{"hidden_size": 384, "init": "trunc", "init_std_qkv": 0.0219, "init_std_o": 0.0, "beta2": 0.95, "schedule": "wsd"}
Each number is 500 + 40 x the weight over its row's rms, rounded and kept within 0 to 999. Layers, rows and columns count from 0. Numbers have three digits each. The size before them is the row's rms in percent of the matrix's.

# layer 2 MLP up, 1536x384, rms 0.125, rows 396-467, columns 0-63
100:505462524527534440500439537483528448442539472472472530538510542566514473530548518503579469602506465464517424569507496443471496451565565503506545502477539506528487443512471459462508504455532481
102:545497540562414503497479468465449527567507519470479494508521469491489456504463520529532480525527545526491538472547457428503471470526489412543504491547579541524496471530491557560477540518456477
098:472465511479466465481532455472446546421536552454463528563519452532518471505442519491533533485528566458497452450526537506476526464466500480490570511500464585502536487507472527552467529545470546
101:494500442514471520508519540433544466536507515535463470429455439560489558530540584449499428473515440511497432465551554495534460455511488541501504540450466488486504450517482515536430446497484507
098:482464451488603505534543535422549560545431476449478435517419525583538496560525446520523502519479444478527463518517518516496617453527470510434498530516476462442465563469493571460503502482479529
101:529547542471547580503508517485439414496513554476533507550485500484501522553502447529505431481597463541514499496560477489511525488528490483507497505489531526514480522531453530454442603493522530
098:496434524508518488565488549526533495444615542443543452507522523502475505408510548497439503518537565554405510563480477494526425461508470508504484464503526466575444507477561490450531492507504462
096:493468524505456471465494442443463525532452520505593530547395526516429568505426568474514524514479594476422577507516437494438509474477425438472510524554502443479523527472471486497612487456550511
098:471467528493454577507524542553575481455494497519550477459562548560461470499437425506517527506490522447472427525454517514432493538461491470483543533489485566550521452421485467496515433513507472
098:531461509521524553493487553513559485529497541522463514512421538496499591494490520496410463428523436488447545539463528522593520497536557435489497492544538559507440492559451574417470482489496484
104:555494462541526503483500498561527492562507514505440478331491499503455501508460603504574494538498483510427521513475439529478487521491557470532477451510540490450431519494493513538564501522468548
102:417491479550513519550499437467535423544447508466430513531573458544500431495547501486493437535419431483471443513474462513484495505409549518518495479493511574501571453535457466442534496496504503
096:430480516546473489515495412563494525479464520580467548460499485410412438580482535472508517484493534451492484457450533551534483559547454488536487463543541538506491500486510456509412517478479526
114:501485508494534500493439490454498468450518484509500559556541509462491506449504487444486462542530526528506497503437504479488490452546530473547460473525490486491471513527601433448481544531525426
096:538490466466514509555598466502510512474494514434476522487471502562493464557457566521483537546559506484511465455465485554474483482413452494565453468546459499523523468543561520463526569412536448
105:495517516496516526477430481509535493503579473489526446509531515465517494461449542526430474511553501480445513513478554590514527503473539546515507441463528468522523530530409466478455465557458492
100:505526489515482578553467511522421478474509550524518559542559526521507526559452506523466521483479481465465539474514443535580506509541534506520459510422511428491523549496488455458457571491474504
091:533417480543478512486479590478563510494503539533608527482516494462497469493435544493501516541490497540540504529509499514436539467450515487492492545515477540505440458463449508478566507480507515
097:532446514473515516467573453570466581474561465553366449496533461479467485455546532503549574505571484427507526481560555592495459458492532551496587502462427568436556502495574458500461524490423513
100:481480510523445521485500437553534504436553471507539512489524502483559462474499518536576524530445441514403497433439565463532466472523512486440524493411514447473569464590495524515512430530544484
102:540555550442516484389536531502570492508545492472508481470489513541505532529437474519529503463557540472396481478464474441479479428517498507546524434504443503459520447494547569452557535592487556
107:547530448453526462462379624491517415478553417474555514522535521566530554523484450472514502581526514507442453488452499522514546461448488523470554489472567561450508504505522467476541500474502580
098:478552491489445458528514509542506499505525536526438528542442564558509493589531515522593563544574532548506434458448522443468458514508492549437489473528498575573479542432535462553439445454470440
102:601458520527548547560570493503496529505457544538504475533572514457543489465477531486475502473488515472497503532497557532475457485543503565501471493514498451501431454515495457515434445388559518
103:561535531485514510498528414540444422455534484566493460458464555554562499501504569460568506527534471519571555531437484494485501511509518387590463413564453551492517514487538531552471516485531446
100:461490472490428518529468575459507469496415495507451502461462500511508463416502517593473546482505491499533478488504503522486449519524530419512524440404529518477562497497490536512438432524446430
096:522517473477480516504495487576480544588528499500548468539523436462469519578511479562467563587462547467440557469518438462448507507500411538430467473494467488406441466548499428432421571560537511
103:497518541450509543493433503557522485524480495508569479473488550545432478556510482507514491467514457466505544515486550564456519463516551451475399477528466493468558532510530537489577463500542490
099:486498535452474425563499457430478547456459468557529510487507477523492479539467541468538523454525485502476507502444485557479443481502527518541477516525478464461464519516423494447541553501513479
105:519523496497521485478503504579557519454485529488461553515488472458555445534471522464585458448575561432518536519503455561512512466488523529569506458473498504535511454516508496507505501404517489
097:532583456509437476542564485470468521481478558466467466495523552440476538480573487461552485502452545499517596514514490546497555487493476522513509483496482497494477454501464568473667546487499428
106:468517480510505525474507486517448524536519546497450454491501498422436537554510550445540543503450564512452527483505507433459539514505515569548486501555521471523508475485530533448522490562421500
104:519498529499495567564427472515553497502450535553571494498462463519507453491561522469563458442460530529491578510472549503585454484465477487501479432535492555490494513454531520489524524473487486
094:485501431532532531497515498461455490441548540433487470506440510531499424461561554506578502463484465489471503508491525488544465436536446515451479532497493382477485519559486494553471427439537538
097:492489480418558503454508452518533499496486476479553448503501477513487533472454532499417465466486520449487451521494537496507446477548475488523471470506453549536514480365456542443436551566555479
096:465521500537499444549446482523533516486466523448480474448597498458614465460447525516495461599456537514434491531512427548510486503508479469584488594423491437588514488426556512517482470493482511
095:530549493549471418544464505499539443462533512497468487436513483467526484535497484505557448503479571528514533485523577467451511508539512518498501494534516517547469478498501480482461530552468422
096:515486462571393526568508488458540546515520511482457496485571503441500483466570523432545506532487508475544485480464515490496458498476548515491542533523516434497489470467475532513470525586546435
101:539446474432495483497476532462522518508438521541521454494499488440539533449489470433571467447553535496501473503544530489455448522508519536561506445530509536515433497465468541467466545511504556
100:522480441512430496519506520497490481454494500464494465534569505483520554487459534525538576492487462501462473448587499422558570593410421489462488555475506534488422438524530476470517472585481468
106:449499514461488488509506528494557464542543552439435603466452520552510535414564553547448581472459517469488502499499439503535520479538488500552546503448434461548465494526488534529483493471485482
100:471447495494446528462505460519394515451494467538496506494488542474497463511470475469527476509487450502514513474462556528491526525545530521483422529522488544582540536524475577431423509523508546
109:521487542492452564436487480499475491493566529479621458489494491517518442504490531473533533498480584438478478515526453500459553507490535559506482462386539475513465489546492487464597459466461480
106:508483535467435458580495501567449551496573513462575444487517509486515479503474446528562482499456546512579518518410483532542462546520408500552521468455491487531513500449527447479430496522452451
100:502522491494475509478586469461382476467487511540534524492479480531495502465513483476539464476516489567524454525488527453522470511465469475445507528506510456475553597452470482501560516573454515
107:501499602477478462554493534477573506524527418454497439514489525516509519563459518531528440498468511550502471571469553467443523516445479568561489510502478478482498488395522476455520466425564549
092:462427574556502489459467439467418488480574590455493469513532496517488488471486497501509532486560505492511539452501478523571481490551540478514465489424423518565501495538420498490478574512501488
091:429514487464487525538465544545469461483475464521499504480510436564504425532492466508569492550517524466502481506528528538570459487422471526595476517431533399431392495511442487482595441529467484
099:491467511542466526453425502531469503480522437512477558525524513450521500486501521476513495537483505488411467522506463521511529498475432457462533518462433481551478508454446492405480487472531429
102:470473554504522448506501553514458475391465482475511514486449494497473482501439465507479468515420432500545471475480530418461588454506487480483532479456476549547459478432531473479436508520459507
102:461494468480470459517486526481529463454479563449491502533429425529494538526534568529490548517543550488522510517468497547528541485451558442460493501556502434523571446514477506492549446538483468
102:447496492475561516481490492528476556479505572474515428571559539531516442536533506506496496519490558453528532617500534480485551540549470539503561480521492456533498506554445528555449509518518500
095:510534571541527518462375493474557508531476515458463481471464543497456485537486484529487503519503479493522481493409495408486523487473463517476542476496522507491489439611426434471573505559556426
096:506628481438515479419524482404502546487536581424463515545473490511535501525472544519473523512508458572541439507506540448517508523522481544529462423499478479516449475449536455440491563556483531
095:467513515527454509491559441524423465468511462591528493543477463468549540502473532498455582432523468513544561476480463481533512468488479490505490510615495548436480483519487474488513476433543560
100:499495526534505549564463472503495550477510526517507483431513557582462520484505557468464491437492519474475531505401511481454448466490504459524457514462507506552523514477392467549525468581437493
096:517502415499484424520492440487479483435523464463484527467470429531536446506513456479508478463519475523498549524498552548560431526517526524527435506512541452510505533504524414485446492513465567
095:486485455456480475550524473517522507539508509484500536483550482483517510546460449452473545474517511525448459476519531498529443465599504454440553440568505426491528517529478486420543459438474500
105:548455521469427452545494482551415496561515525505466435482536518444487452495474538553529532474520457495462470541480498522534472526477476472503554572557488433520511425529472446504501475470485570
084:537503591519378464502590460514502500456476591466481461462491485475535546410456545522514502490481523416590503512534535462461501533489482526509513568493486505486505539500430472543584529502493480
107:583463465508479470553536404473459414477526504543388496449448451472582547538485531494484534479511467496434488469502514534503520480567439459486532363479484513532484447485459511489536545532476514
106:489467559539442527450502487499498461546515507524500477485513574492499528400508460521534494472567559505468518451463528552513528502465436547546496453470468555465472527469531479527501500507464480
096:535548474527556514481422479489520523525450509480455461445529531438485467483489484445511504527522473486497518537481519460537463522469476494502491476457526488520543478541501412441482493556483497
099:445468437498491482436436483469488505452516514491560503616435465531473502527533483564514545485473470432578497477477539568483425539425425528520486453498464485443476497542511562465512615511512439
104:519436478431433533605517544459545517477498475526514503536482484468526497532470537525522540512522458551462375581489463511497446569521522465532514437449508530510518483445426456533471445456481479
105:535509528466457481514503472491513553489451544520482538478522529515471492567442543437488547502470417484430531516550484449486518454431470488520505493520458497431515481495519451521548554557500390
104:485452521465477504439501548460480480496460479487470474534494425521447541411514500507595516398511474518560484486483508475471542566453440524401454553456409515517408494423469438530508447530538487
101:394442472563466545560531475487511476544528565566518521575490478526485471544503415535494508502569463388509435545474483445519528478460460520500515498488558510484497519499477502568544525514455402
097:469478445500500495523484448508420540521482446567508502486495471528512494465547528570552496446461452491494444463506496506471501506532565550519526523465457472477515548510490509522500452493459561
096:460485469556546494473587477489492506516444416497549554461503505557475576540544551453454530543481511536563519460488480479541449511481476491503455521563490495533582473466492478433514470492502500
102:492476454520452537516491469510485464495513542451569537457470564455513524544497494501431435520500488493499462535533416468540440481455426476503429536522473475514467511550450480511454557428481524
105:604495498529475527517507548512445462523518494482491496582535535439550510520581479532431495482446481468500530487522416423505512509547442464479456564556436507500451445508483490490492581530470457
# layer 2 MLP down (transposed), 1536x384, rms 0.115, rows 396-466, columns 0-63
098:496491469515452517458547485505478509532496522535427554498462556545534503488508467474460513429558492609492574449488582515553411616456478555531496523540510533467523498491528547504534483522510520
104:513446507448497518530535416585500454412528518498483537453493470545461434487518486547486418517562501488481538520479487539510465534452479517508461492506528474498494491513487423489515557544588535
098:523522427456500525436506497510475528571500488525531546477540457448565498444493495558502500509484470499476561481443472516535509454524481476460454504443526556471496453565566467426495533422456470
103:509461537495491473437516528484478495468514532522470482492508546580518468513533507494468444573544523468440469475546559544474514500576492476546573585503547543461477549495528503407527445515546453
097:479549463487485485438514523475420449524509478506454460551445524493563452463490510427485464475468553455492468538544545546532484542454494524483478540526470466474475460453526507463547515491496502
101:556486554526534551508548489476536575489535559429460540560528498475469490543500525512435506456525522517500579535551512568553536526525499511451506453505556511579515517469524471481552447505512427
102:478544463503503477516523539448459512403577501456464510526565537505515553449594521532476437485471566485450475473526439434546514423464533490520496538524472527478525563481524462468487500497489482
095:557484527536494522489479586434469473568437555477467441520497498505487452453528505580513555514539484542571505564522533547583449509494502505479563526520528437513483434581575501558496505440512443
093:447463539502557477561450492524398530530510469530541510537447404478530543526514460467491529408524519494517550490501435493559507466485446533458496477432483465525487510512523558546503499556557556
097:559539466457525449519492500436513543535569537474443483474457574506494504522551526511453532537497466490476510490563549490464409506511483513415517538460414481564516501506528507548550566554476457
102:524491506501529459543483481482528614518591586456458469571544488523545482414473501501557502495523532564509481527466548476473489473497514506489529436490492522486533491538538526477541505476457487
104:536517444594521351453506513440482549525496464523491550466466490501554523485578486479484533480518522506512527567464462567469569512533477508482480438517506522520502476478539552476462450456567491
095:450425451448494553445483442528532508508520413481497540513504488519485545497543497547450439581557481565501515414483535531481519466488532457506521486519532514503465484559446496549502491502511467
105:580527456491473448486556493563471578492460538495469479471509415527516483504456442489409508537397488456493428538508500500558493415485493561415489469505480603504547499472518517546532562413461548
106:531533501489533506423516473509466478518508519443511501517499540512597476474449465524468554429450495489487477495532442462514441550455553512450495472547497529529475504412467586524519538463537550
106:560517495462485518504531460541490514503527531502495542462474512495416574481522484495517464491484535545470489514504587488553470501556479553542461447547524477464414495525535462537492483495460518
099:462509558472415434484545558510517479501517485524468442491436551446435508541389512557527525540420529452502530539514432465506574470466485480433451521503510574470587508480482468490539548511454492
093:472522487541509468489504493494447498458548440498537498487436521477511538499646466477457504566550512519567562516485524513549530487467452505553466505519427511544480501484512503434495504542428528
098:491475501539510487469430513439541429475463526518508517511425526557476489473543505473486452509474499531433485547488460502513475557432482453487470447574524501509530563483479533451566486567454518
094:488558463475453494437510491493500482530447500471510464458420503551514541511455436523479483529513539476465499505410479495497597490421460572438448464486462553553424561452507482497478513484457534
098:468499486555458500574444493498467483484472510547456428516405552511528420437532473594492563537471489483501475474557517528533588546456500442487492520428527520530468598477512513551450445414548485
106:484501568495498525489498513445472503471515437511489589528500475466493514454547515480476496483506540459478466518470419524448499462580497472550457504463504509503448494457518501519503509581609543
098:526488496502524496474533529473440484490516487448454523525491488469444537431470600534466467447496535567535545496501467529506502477506482486508417444520497530453494552513458471561439501522514560
097:502577489441478513501503432534516481458476457494488372474552558575493551541466490490476533600404476499414570546496507472438465535514443495488471438470516543505493517543486533509504601502509444
104:448476542530494550476476508481540434466431557520495465551535463548551466488502566493552516486486570440536499523499483486435432456528473554511487480518489532348486534503478528460445489537407399
101:476498482456468530564510417461407493522492561422458451451424568460483481498471469503474518572516573447519487512439527493553492488491473473458557473453466519466508553503564508505475512500536509
099:569427555555492449532499546520480504487427480558459408459474563467475536486469472460507471542470501397520504490558547524490465521483452462537494521518505516531388531472457516518461430547503486
109:515516513492529443437463461498526491525552566529523485449554538501452485515505489491534474504555547458515467515467575534489542480484484425538512500449493473458588502486550469501523498539552494
098:503486523484393563476509512545507598502524493550468541458462434492491481550451516502537400576487489555563468490440479469531500451495440418488515481441501490546497529513509545522494510500530495
105:516556455492537484468526529463535484476523507474547463582489507530479511495508532529483494584466614449471467464519482452526480473525479480468501528466534397522388557499484510490459467457532490
099:473526525538471441470448482556501566506422434451492509535512563502567505523517414394485482533461561541483453524506487568457521482494527426494441520454525548541556522487449491563505431483525543
107:515414524493564516464478460583539529506548527513462502552498582480506485477533493530495492522511437512491410450523470506529428457469520497573493508513536541501547502607464521465477538477547544
094:429505533476577473422452493532524518487583518508484475507470451453528475477421554435520458431488424432448443434498486456507448554465553433494478425510557516482484447505493481459422527495424427
095:558542532472436444542488460535541528405512574527509461561563447475496584440478510527582480533509506527484553488439496462551554502457467464456514496480443536443496533371511448446419483475536467
104:504498579471520521503466460588494499490494496445431471466544557483477446449508476542514479497531454530505462504499481558401511512523556493596472495520485493495442507465480495481447514529549537
099:456520550489513495535445422599531521481553514472435531548566497517500457508532526410468487510476497494474556533527545494497485479483469530526487467541495445475471468523534497515490512481485476
095:427480472531519499517478471486510532491547539463527508556483519477441497463489545512414553453509484426536465528549511509494448489451540479473528519485523461463488434518542543494556438500539526
097:481629517510558502546509521497501532516485500572519573508510484582482479477473500538513477511518555479461513524442462491505552459487478523443411491569456581445553594408539516558574500478450573
099:524532535497525518531572422435501494497555518472506555486502521515471477519566507581537528575487552489484546480507497520455570422499499529442496491478436491497538546436515439487500507504532477
102:568514566527525555482465576536456459556457514487495428572454488539479510503467452389551495490467467541530526483494530469512442558553584501543505472472508476538506466568548538498441502477489521
107:477481538448461571513533524475562473565438447505527490488547462477539588509445553500561532539464534551502519502493505422463480496523521470554473541513484505542532475471510478456494472489462460
098:565392501476467534505508457493453487511588510510443487513476508482486513421528520529484483552516441464508438511485483507517553474494531572587613460502466543454505507481501454445522432517607478
104:464477506515526480487515492533430446490482463440494440439515470447468539506510486428442450521506577480467453544479447579475454537444572473506552478476451473471501484491474487508463506443554545
109:523487515449464451511499524452501518445471522480507504562508533474514480496543493545456465603509429467503521512536468509552430479532542476526465474436556487558562444494517510498516467598571566
098:506473520495450535476542534526495459479510491469515494487492593440443535535537554490478524565525526417448499499522509509434502524428468550496540498510495569492525500472435427561517490511495568
105:438476541495542398567535502493407468497527519510557573535474468496492516537438574493400490601455524482587541467502462453489571486536512448537425462457528547479448493512501480497496516489538484
096:459490474546451494496487525503483514547417516437491508445616593540560446544464507455469547517481459507540510545510474496526510493476537507465461456447486481524459463513528574434512512512493522
098:413488419476514462582469535552499488564479503477508520559446537540455553481424520496496517472600491457530504533434472485473482461452460561532590531498520506538575503547454489497505485479438485
105:471477485513487480562538476450509516456520544489545538495495483504503528459467489514467498548572495527562507501522559638484494517514472528445469506490463457556421523524582430515546498530533501
100:494541535518540496486417476489495467524548565568455472543552439477533413548564503490552535525527573551455463498527495470514521487553453523460467503467480538457603514524482554580565514554560516
104:536500456495525484439480468481587501605463505493451537464495445492522509472451530538515502550508436527497522452567540543520598474480516552475519538516430494525552515495524520439564389521478505
098:528548575577520483455520493522406478553488514513466557470516580430590517456447440486533441486454486483547460501510486521523539491471503522418477537467517484569455470489489435512545487514465563
096:494546511417451503513552519549534495514504508508586502482518425531527500522431555474421446473538487433512548514525491486567507498528431519455435540536479470473514471423465543497514437501554532
101:563566520558461501536509508550542507428504485475544458423443494548469481503554546517494495494461542503474515526514517420449501491487392507500509550480456542570542444526409522534498476493449523
097:486444510491525503512459444469556526524502473506462505486590550557504513440499460558564488543536505561540478528458411493515519468542462524487464469539543515580503524454494480477492450498477504
102:527557439486464498476523500410486553557535513528530530510527566506488469512470492568538523537456468544511490559504519489533449495495531499462457513510458432453463483507548540504503561513459467
097:587532517435480556501578509495511485546549549606525533518556495468494445492543470484490481495514546449522543537510537481550562523567433451496463494542458555514453489564495531550540523572575464
097:463459500467449529486464532540507516510501524518566497483393448528473489494521498487514486521523432507513471544518415455464508501499573505575517482484493508510461474508536505496516491491508513
104:540471513475500457474469393519425443473499479510534508452464533476486536533581489419529504465489493558532503512410514563451553473526450517553436457542575477513492522516508513532544565561541544
090:568451475480499505535427506491426438482484514428433522491524476504486561472547429513505505517504476485517517582480441526507474509510468489528494506497420506557510483507445546544486516503481497
101:426470491506522509542537545494474531568527560524504482548547530498559543432468478514554390496515514431491497502516477455532545536400521538505443522528551494476456465516548554549429494489492542
099:565502419460478550528446569470591496504535466474507474481523431452489460502479561562483452513486414476474473480492460544521510512456470505509455455528516457537463506431487368470503544555549579
094:568469507462541450499556533402465463499517512484566507533507508467503494512525468503485497503467584502576501497542485523504497522536538468503453551519455511507420447467480599432536527419484565
100:497569533535509535521489499547408497486446530460512488471518531516473535487483472487526500443413471626419518518504480507517484548499449578464526477501470478492527471524391479497576458516555481
105:478497495530512480501518489491518484473455516557444469505555512471578449480497449522454480544516489536460528457448460435524526571538530523485501442601423458483490542440462468511547500510483440
102:451476475516536517515543411561535529496514492532479482501482492580564549472457593510510439467522487452464480498467523493467501522510470464562460554518530540526525528493584533558439484486534453
103:460475476483410507550486430464493503544452522519470519494527580494523515539471522444526458577487489474550522440547573496554528461507461573545501502545535512510489445487512590504445538497529497
102:557587455505471488448470491492552566448467483466467477507526530491473511421501534537486459526500518560561564417513536538395498588533557542475473508455482528550462524470362431475426520486551491
099:452518526531463493460439541468546539463530537561534507515463571506529443475468484629519518536443466551531506545517468498538523518559490558494426513583531476464515436495459564488455529414536483
096:555568492504493523482486406525481526501522478463487509528421527560452423549468428483565461428522486493500518499465512529464507495465538436475558478502443466483485515579498514567482524527545513
099:453560475509587565486514442559544486494502420475521459516496485452529453481552577465511521463477518597579452514492573492492565560618519517438475457510533481490499447452494504601493513528495439
# layer 2 MLP gate, 1536x384, rms 0.122, rows 397-467, columns 0-63
107:551475496550481547510483566453475512512427526466516491504505569487508465491513499563566456475453466533536544470516400486554523501497546465518535540497485484523521502503477482411526511493543503
101:527555505479517535518457484465503496506536504513483521456466494518550498520506484462509407506464474448568545433491487493414479533464590616428495490454482450529502509418453555551608499526477549
100:547501480517511519492463565507495476513525460484523484481480462478488524559460559534520470480470491457496483554439521503545439486532453466477447549474509466427434435537434573435523502446533543
097:470464499433452465533557530474467461505485461467487548515466444466417520512443465517527447548422574499477469528463535519458513419451456576510533545429467457492512468507546517529574464440580478
097:507551498485500574539471526505479453469495401498530509465582556549483526498517543553441389472524475513442450542555462471576489512465481498525485451470497441498520529502550547543444560495507531
098:496542492425572502470469449539521497510491436553507484475577507519522480484436508485557529534530426508545499426520487537512559474488478509440462506447516473361522498502460440571540547477489513
098:491530495519582459471487560528492435555500474560552469471505450453470493482482500478468489571490420566528555485503552514492615555509552506449542506473496521524497517484488469490447543519503558
100:536493513558554501515418523517493470466529482574543552483456465516543408555520473523485480514643533571547593432429523461526528457461500470543485496490490441505509531525539543569518554504494461
102:555425529497518503514514490519502444520504489530573456482526536442458465560542522409533544520464466451524559432574489480417461475488557487507461467545464471486506530533535508483420498573415477
107:520478510559530570508516534503492483492504519553451499486505469455411502491519453519523489580454457460467550484497544571497538551503559551551549521518565505519490505576460570475418489490499520
104:509483530488387554551482475545470571487483452478541483517528454489441423518503474472532513456496480564491528494511487522404500531501529511514518477527504496522494537514561495567562471518454415
098:469575498524432470466538475486567517514546482557510501566467532524462507571484507451494581484490466536532481497518444520478481481515513456514518499478512523500466519480519531556610492533530508
109:504531434533549453549500561442506475519446500509527538534486470523547423540548517469548538480440450467524499513553493540501454500478531507516478490525476535475509500470381461514499522471420540
101:513485478586516574524513503485550478437455490536519509504480523574523495515426556523519557478530423447493458508463532528450434409498477564565564532507496536530466476522533519537514529434518519
099:498564525494444425516546446442458546537488537549451571451574492562484538519500467563520531429478487510486507509485502502487503540532514473437525505498469505509533507542606541533396510491535494
093:519532464482455468490446490503538556499517520424504468570546510536427548506478448570485459518505533459538558554505490497496528481462557464541541401532531536482492574511499455472585491514500576
096:517464418551542589511517462482481549511477476477451463506520481514524448518504494518509526557556536543465498511545458495469551481464557528534564455558483467480538538493417508431472482550488445
101:567573485522545507509501619477572505527575502548601410461539517512594456560494492541451518524503462501538578496502458456465509485617461467405522492517541414523501462525466534575431536537474475
099:528523479462499545541499471533565481549493463512473532476506442548491496580573489497515480476524528426505460510522498430377427483525562497488555514502556474528492490512490542501548482528457484
097:479455559508468525603522464512534463490433462480449543525561418552489453549529550593499542485542494485552492447532553466450466515451465490514503465478461548509488537507527509509463501519455512
108:446491500461513516566514522552482529497442554522471481441482512508490437449436463462437467529545559452498508447513524571495474446448469421501480523489501554507463500515418477532534507410452493
098:442484465501450527546453522483564423523507466493543505490536480447605537443465490504444440389561502457485502578577535565516468474472553410504484541421493476465476548514525494538456467479561471
093:522518524474463434527525514542490508572445518500468465445530502487496484413536515514470512495509467571555519511508524491532449454405560533515399516495618417505441526506526524521602470554537528
096:463494492451473520444523478516538443478498499518485502515454559527532463459526604513537500459482462468505577555521443537514496445431547512533534478485470531478455463502504520525507527559445531
094:547433452454498490502498532518479488523510501504474540529479534504541460420541469466512478504519558464494541566482483495559464568416463512508536461491516521444498511541472532484573432525485448
092:474526509464563461473533481454466550479531476483455458583472513521508494578531520444509519541512502457564482488506492537457540494505446446524520557521613527543456557502477526574470453543528494
100:518539503518499506450537519484568540510573521545513550469617468509534472503470603456508454478532458523511506433493515443437531485526490566513469558484500551472518460528511516447511498466474505
109:497442517499503482497508576482484514535467462495486513552531425489580546504474485534473472530575478467533531621529482523512581449420533515468456520468511487472530490530415492426543515484442509
106:452435555467478495436535533503525532567511483467423471478534443459443426510455484522464465489477465534516476598513548442482496491487544568521501535487482556499579469433498524493513503545524525
103:499545438502502546501488540578552546500460508483444483531477591507523528487472501514493508567522499536519430530535483522585466594419455583513523508569458515465507519499465529500430434466472448
103:467497479520514511514464587495572523389497547571497503484527485529570511465593455522504459531529488484574522463563498531528444529398494503557452511567483464524459535464482596548528511524539455
104:483548506482487581463504463497529510441443535522527497467562464570455509495476462464455484510578451508555544501502545520556461491474487457482468449529480552410566545462597527489517532523447523
092:470484534523521517502498507487427520435539496508577525501421526423439519437559521533508515503532503480494530528507464498567538499538487559469536519472543450475553496541516478454573446507539447
102:496525442489464411513460458520529484454476428517490514509518511488513529484507472443466546508512540517557514444560494498492447426496497484524591579456444521463439550516473496490513530473483550
098:525472509506521511486516511494481458569537501472444473453479415557510516423454546475463476473560497524476535519429499503499527546476589527434512456474373482502471436542550483437506463432461471
099:562511429567468479557499524557509400528531478448512494490507537510531421565542527492559505521548525527509479501472570468541480477528489473521466553521515490434416518425451423456450497510535483
096:474525433513519459496514552533533565549525495499467468466526470458507428567552482466583446486428441525516475476552442492550457525526468405521459569491570496515577462543545578509535478528523467
097:514472548491429483543507578529555463573486479454598469527498511476533531504462476426484430456548521524476490490529496468596550506539482500485480543428529536558471523525502539492524461452449485
099:521542489495557535513484538431468491527619516560442513497497446529499404473555520544473511417566460459510559559456512486468501423518522573507445479543543439510529483528469492544510486391431532
105:536575452555566514446488503563500530491572440458389545554483457431460449502499504495502446449472432518495573473498474531435519493531502562446505540530512533473537466547524453570461528472502511
100:509526485492495447465506511554460515438415495531540486513470521475429485529518483489560476523460476503444512568440485558542570609528521463517418502543481490555493519476432572490430465500491477
103:542475494508552439512448522455449541469460454455502562484507554428520542495470515517505488482479492528533478494514492539479511518418496513534542594468493566469507522489496447542490519450438491
108:513535461505483523513484539491483477507585496434559470480542509521483455520493526459442527434480486527540513527450500529476462530510584430389493521439534492515498496437486557479487478521512530
099:466537456494476480521508529512561513515546530481551524517514481514469505512522534508481572558437492542474526462513454524434553460400465549470562466516447580419520453441548462531530500529545527
109:448523494514532454516472604534486454460542502559471463496507470446499485490509514487466476507503457465531531468517529488469501533509495488476509546544443507535519565511488455510457542507472472
094:506524415472418460542483541488502523523412436576469461530468540482489468447542499523579562513421542543475482458524498508448527465486423512459480474526567529501553442438564544500527464498482513
093:501432557465430455549546509517524526479502504503481505543453524542575481508463527437494465505503514516494568441492586465535486415534490474568542554530463464502449493508530493523559506554479497
099:452478486522494534432460495450424452594463404477440498556512493419534488468491513470511549497468477532457436524524505560508476462498483499535437589558461517522530454539536461456566529489524514
105:505429553518485498566475458609452471560478510498587489579438489481457510563552501492579507452501497453463539505515457448534554502559406467450508453483463528472557560507514474484471516462404547
101:487525516497530485533448569479560572531495473471502536547504543463474573499414550515405539437510589473482470525428487536483448497432497508490474517530434460517486468451469480512478475480472528
099:547511473526499489533459572529478465492491539495450501497560571499503515465546463453555495512535436488442474453549448458467471516473547470533508486507487541462461497482508433544512431499525478
096:534557521570571512538477510490547530478474519444471485561444486486429527467484506482512480500509501579536411552502517442487544529520459547508490421528486480489479466596456498498483555499444440
096:471468524489564517508532534417498483501465454513499473500512597508526531530486463502473486539472482533460477523480509479610493480543489448515519566468534528542486468465518554481527506530510551
095:584497500415462515506494489543536520493465493511493429477491516476505506526526483523480507505527473545527452486492467522549472479552481473547489506406515519585434506523415519480451487576503479
102:494450515552470467492465547427521525536495520517490466429469536497523516455537511507510503462544420601528451537565499481468439516543492524516449478558507542513488480472533504453578457460555528
093:493538440526510443590485422465468457503487500425496506517451466520517514464499436460522452506480472528551467554472568482525410522411588487490524458549550469484504592460489453466494452551464456
098:467477512472415502461514535494531488512526488516562470533458431576434478542449532493530508520539495555531495567501421470459489575479454487497558473476501521540519566514546503547529471507499502
101:562537452551483502590513500499542503480530516483491471515507538520472545489494439527529497466449542507443544469522454518491496504512443514550475450532571496556532459487509484485435465410498493
088:489484469493564472482405553469513437520502433546515528543488483526483526491509455544472555512534459587409486502479428473556504461496510474479539447512452498590557532478570522480476443471515518
101:547517540436554531539533508514494554517461518485525473430545596495521523461530560516574439425507565458444574460505503439489515516521477535453518505574566545460525522523520418504494550523464511
106:565577446417529489487400581533502570486547494491514536511447460498510460484543539518498420523540453610560451562526513493553422528477504517455498469564567518505533492545449408510509492500581523
095:534442468500520496486498465453524534510472443461515575503496475538474450481454536474465550492503547513516482469457488450511523511563421536499492555543503442456457433535464547525493468506523473
100:495479540484518493479551480464478574468481544477432488450437463502469476569539511435525501527450383528502518557515519516512493433524448484505540470448522550519520449478571448532493497540473511
101:475455506562455475411484488567479490475552494437468508467461540513484524481520545456532504498473566424467550527520527526469541484490497519462573561511463494416540506568569479497606497584447482
103:547506475464462473495532397496511538504418501506536471475546502500503419551448499464511505476421486467464474565482479497525490566489479522478570514514446473489498454447548521432565534567539479
101:508550464455540558436538487482520514463508487495461483534485501584559489472441501394518489482508504492460451501525487536535470522507434602513506454466434464517414534512461559524459472500530517
100:526521513443505458471478504464544516463569465476465527482488521463508493508517470440485544499508565516449511475429535519558563489491534442497440564478517485445549489491482598493572535461541509
101:533525458519492444497541461540494495500461465521454486517477501503480485513537572525515509465467543524509535407536552542487458456446473474524548514466492536493563500452515482524433481499515540
095:504506501571584514550555543465438473507454481493546515497482508553458529532510594441416457536498512554560512542525486484549484554441496501508546532500540490458548528476504509507555481553515549
102:508528495559530460484504521529503535473522484564399522525520457548522420504531525497530523457619519472474450515581466467540509479567480442498537510495472491441566509456498403496418434480522512
097:498570482476482508472464552517577464484455486485523521490565542458529495524524526462508510519496471520460521451556551467555492471544468498517485484533476532485513433517532505480517523523475574